config = dict(
    head_dim=32,
    init_std_down=0.0093,
    lr_mult_up=0.665,
    lr_head=0.00687,
    grad_clip=2.0,
    train_tokens=131300000,
)
Each number is 500 + 25 x the weight over its row's rms, rounded and kept within 0 to 999. Layers, rows and columns count from 0. Numbers have three digits each. The size before them is the row's rms in percent of the matrix's.

# layer 3 attention query, 96x96, rms 0.191, rows 28-95, columns 0-47
124:519481447483564530533452493520474528545507481458490482504555574492494499530469514485512469512503506513472499491487550530510518442493508483501500
121:531509521513510486531515456473494526538524452502480493497538532512510496489437529522458520526527489535487483479499520497507477483473523519519495
098:467472465507478523515557521508522471503517530497482457449498463502523509472542511472531501476483529497510502521492474513482500480490507532492502
113:540500471498474521496484459465523524517466505449485503500510567537513512485485541494476503536497509508450478478501494509450491538495501526546499
097:492498532536491463501480515495447510506560493504454524501503533497533502464490474489500452545497437499473509511495501520494500507521494514499488
094:501483470502492461491518469509529505512466548518510493485498499473496498465488488477508503483508548500497500498548518525467547483505465522478500
103:488499491547502519461468502522537505473487494505527530511548494506490508456486505491480495528485447493500505500480481481543527541525530487513477
113:492492483544482505524491516471506509508479518524512465494507535466493560515479525493481503534475513483521486479530477512501510475550582524481474
109:505509465506520545514531554477541531496501468460522512490503498510457501516521509475479530506533477501506484472494482544504517500513499502506461
122:480466480483472509520471503570519487501488459499511486538470495472455520492505526442479512513512482528541469522531490514518491502485517475481518
103:490512467486461506500471513508520525496452475466469512488501457516524548490471511524466507513527521516472491513505534479511472454515447537525541
116:464503490523484503517496491496489520463534479470501435506504488522497477499514466530553504533519500508527490549530465510487502483459500492498540
109:467521468457496513527481523489525516500498512569473499473550534502499546491504550512498536473504515509513497463502488484531505494476489473465474
110:501512501516498472501474480528517461488514484480492457520470514508505515429523515498506497506520519503517495538519450466477503472526525474497495
104:549483501521537482506500495532539507531491491506519530533466503469495493482466516527488462479486475528503481479482513470509503469542435543490505
136:516493509520479506467516555476457531537517519550507480481545478522526508501512481491469463532484492452478545480498496531505483517548496522486487
110:506504478475523468510525473471594482540495526488499472498519476488483525464514502458462536490463518520503532532481547467486492507504472517494537
117:494492523497511518457493502482532547501531550545516544521502503463529533492513467489503514469518487471476521500500539484507525465494456484457548
119:540492520510501501454499527472498544510497529549496461455510553521510455537517473494489506512489499426494553520493498506477513515550495526552441
102:496480549441486511487483500485479472517547511491504484511484461502486500484503493543539491550479483469489473521506474499505495525504541484551491
111:463503478486458489492521481490541476518495494541504498459532465474488513516551456499511505529496516479477489507510499477488506478515465517492429
110:518505536473489512493509501494518507517530472500554541531565449529511488473515458467495494476504524512513513518505508475468508507519463497471495
115:499524498538510476492506462525517479515482504518507477487491472490506472466477481474467494447488576489512463540529522483517515490545554494495472
105:539505518502532490494538510518477488496516465505504512534521494490466477456454473553542492522517536484534490544516463508485466477513515486493536
103:484516515522481473451512536514477503489509512485481531493445484503506516520461490486530498504528474547491509484496510486542498449563531506487473
119:480486503485551488524494543473496510470509515466526545510497540515499521534499503490520496466494510511500494478541490519457485475521498532525459
128:509509510507471474487505503448491511520492533551519529476520477505542513521495480475504512514455488455491518504487492484547527467514502522499452
111:492481520506467519476515523504505534532558503487483495554459528482457588474512535483471496503467513489490498498489519486508476490456496532480517
100:516508474493462469536497450541532485481455478517497509516501466500486510539511489486501497509476503458520536526519481478500488430466532486520535
106:505491518478504504521489493531497464497508477474501546525509464524471488513472495503502537508475540472466496484507538524481506491488399475460499
094:470481475514540521495502474489495479496501508482480498527489438493502521484476501483506517484514537490484490534509509485512526500486480462516534
120:512501528545457492492470501509493481498461497483452530485527450494439477481500489469502524540515486487518505507492476498510527523471496512549505
113:509532552537544505491512545491455525502519507554462502464466459461514540484503536527483547508501473463471507482486485531561464477491473513484513
098:481498459495491519486492513541512505504507502518538544512509488526465553506516501502492509486492481468514495500469479545455462522544512556541525
096:513512505525493506507464484529459503461504468529483481510497487516501489443501514476510509521483496482502464531486522493493476525519510481510509
101:479518483505498540483521518512548460525456577476516496504497469511467461515499479500481493458533455533474527502489527480475527522480508517531511
055:502498505479484531518518448530509579469424481490507502466532518499514497518495500524489504527501468505499516512481529534499502453535490481489492
063:463521475521539552527476491552511502477504514456502473480495500485457524495507519490502503521498521502539488518497488538482516456514509546491475
057:484491494504457499521516542508534484495501504480516505490486530501463529482527508496459500495493450472465484499467532486492514546512457514537538
065:526477518483494502509501512503487489491515493509521507534464441480468477478497509488540496498503496492542476496549468479510521555456539451496513
072:526478492436474520515467516479494517511536445502571534504490508456491539471508511528530494476489576480475514526502515521518468469538491501491499
067:484479525445501452512528514505499464468513505543477553485495469507479510486552498537529523525507480460530522510497431478512499499533519471456497
065:505508500488451506504504498517542478506499502488546532464470466511479483514545490539471515486504514463506494491541446515458506534538496506505533
066:524498568529487499480493531511532477513511531500471550530473446490468526457502533473513487491498479494464481483492521434515503530559517502505506
054:472470492505466518519503551558472452484510479465515552525485516480459503502525514490539499475505496465520504471523493509494487530528517461471500
064:497474510482469497514478506499523504474492481563471525484470437490510517502485506484526506468522529448525522535518466486544453484475523507497508
063:516492473530522499498498500484495496506513511440449475464484506495490525488507528464536467528497512506481506481541537511503519522483533464485469
065:507515447530480511547490485460509536464497516518508496471528507522524542474491528472479525476524494540468490510486519505491504493445503522528482
062:485477441478502536508496511526511451480476452478448427486521533453489504496457503530519532519503481521526505479502490524502491468496479520465515
060:505484483482553490497550527498515473540502573489505487523463495462512478509536501467487460480514489485486469478500496514490538521512481490455492
089:477424486466450490518457490521512479462494508450477528487539515455543479459537484507528454547488518472510516482469497526481510501521479478475512
070:515460491483476506490474480508502504498531509513507454505473463490512499469548525520512464500521550437531500479503490538481464503489522493501509
071:499514545517530521470493517495491553509482512475511506480473499517521505549478482459467500499514462546511481517509532469515471473534482545533486
065:486491499514512536501527504483491490521521518548484469487479490527509553529450513484484530469524501526512529469459524534483482467508516500491504
069:530508539478483478469523504493509488541480496534495538517472477538488492494456486500501519493559504493494481473548476479506479451509528489504473
068:505443451490480524487525429484526546509459479477496474509565556501527495479474476470483508538500519520520539530483480507470503466498476519513502
079:483529552525512522476515513435483476495553505509488534461463477519508506480483530513522541513493510515483520473523519453503499481475475498509481
078:484544503480511540500512513492543523534471512504494453501488477517492512502463498487493559490510460511448498507526505459548498532512466515521506
062:502493499509470491499520497503510518486531571464464470447465475512469510505541507475525460481480476516489506461513489495485531513494508508492488
066:519467479513476506554514458514439462455518481535521471537529521515476481506489530490536511499518496481498471492502456519501457490463535463493478
073:513494567524496476472553504502510489472497497527491551468489463538501487512538492445522501495484467469479533494510505448531542507459452466486456
080:488537551494517502483468524471514502516525515515465509485460465501485496505494480521503574488567485528481506485502519475525522461500517497460498
094:495531528514524518496484534473503520554491500460476481466522531547510519520465509469443569481523486545490477480481548501479499512508469510495499
066:492549507555485483502482518465513503543509485533533498476502438537484495495509512484507533498522469486495539523542523443476470491538482512523513
063:515511514483502515486532512458504534501501517521512542441496494566518480543494505493473523459512515475462506490506488473514458475494524473523447
076:496543549506478505452541520485499465487509536522532533507448414525491477525549498472499507469522478470449513492543476470507503508504488512504515
066:505475482512494510497454514514453508499521485489474479546468508458476504484514455511549462509475504520492502511524498499529515482495447478492521
083:529541444530508548504480496481513520498483494499498460472560550514511500516501474513486507473499486515519498526446549544497505478492474489515487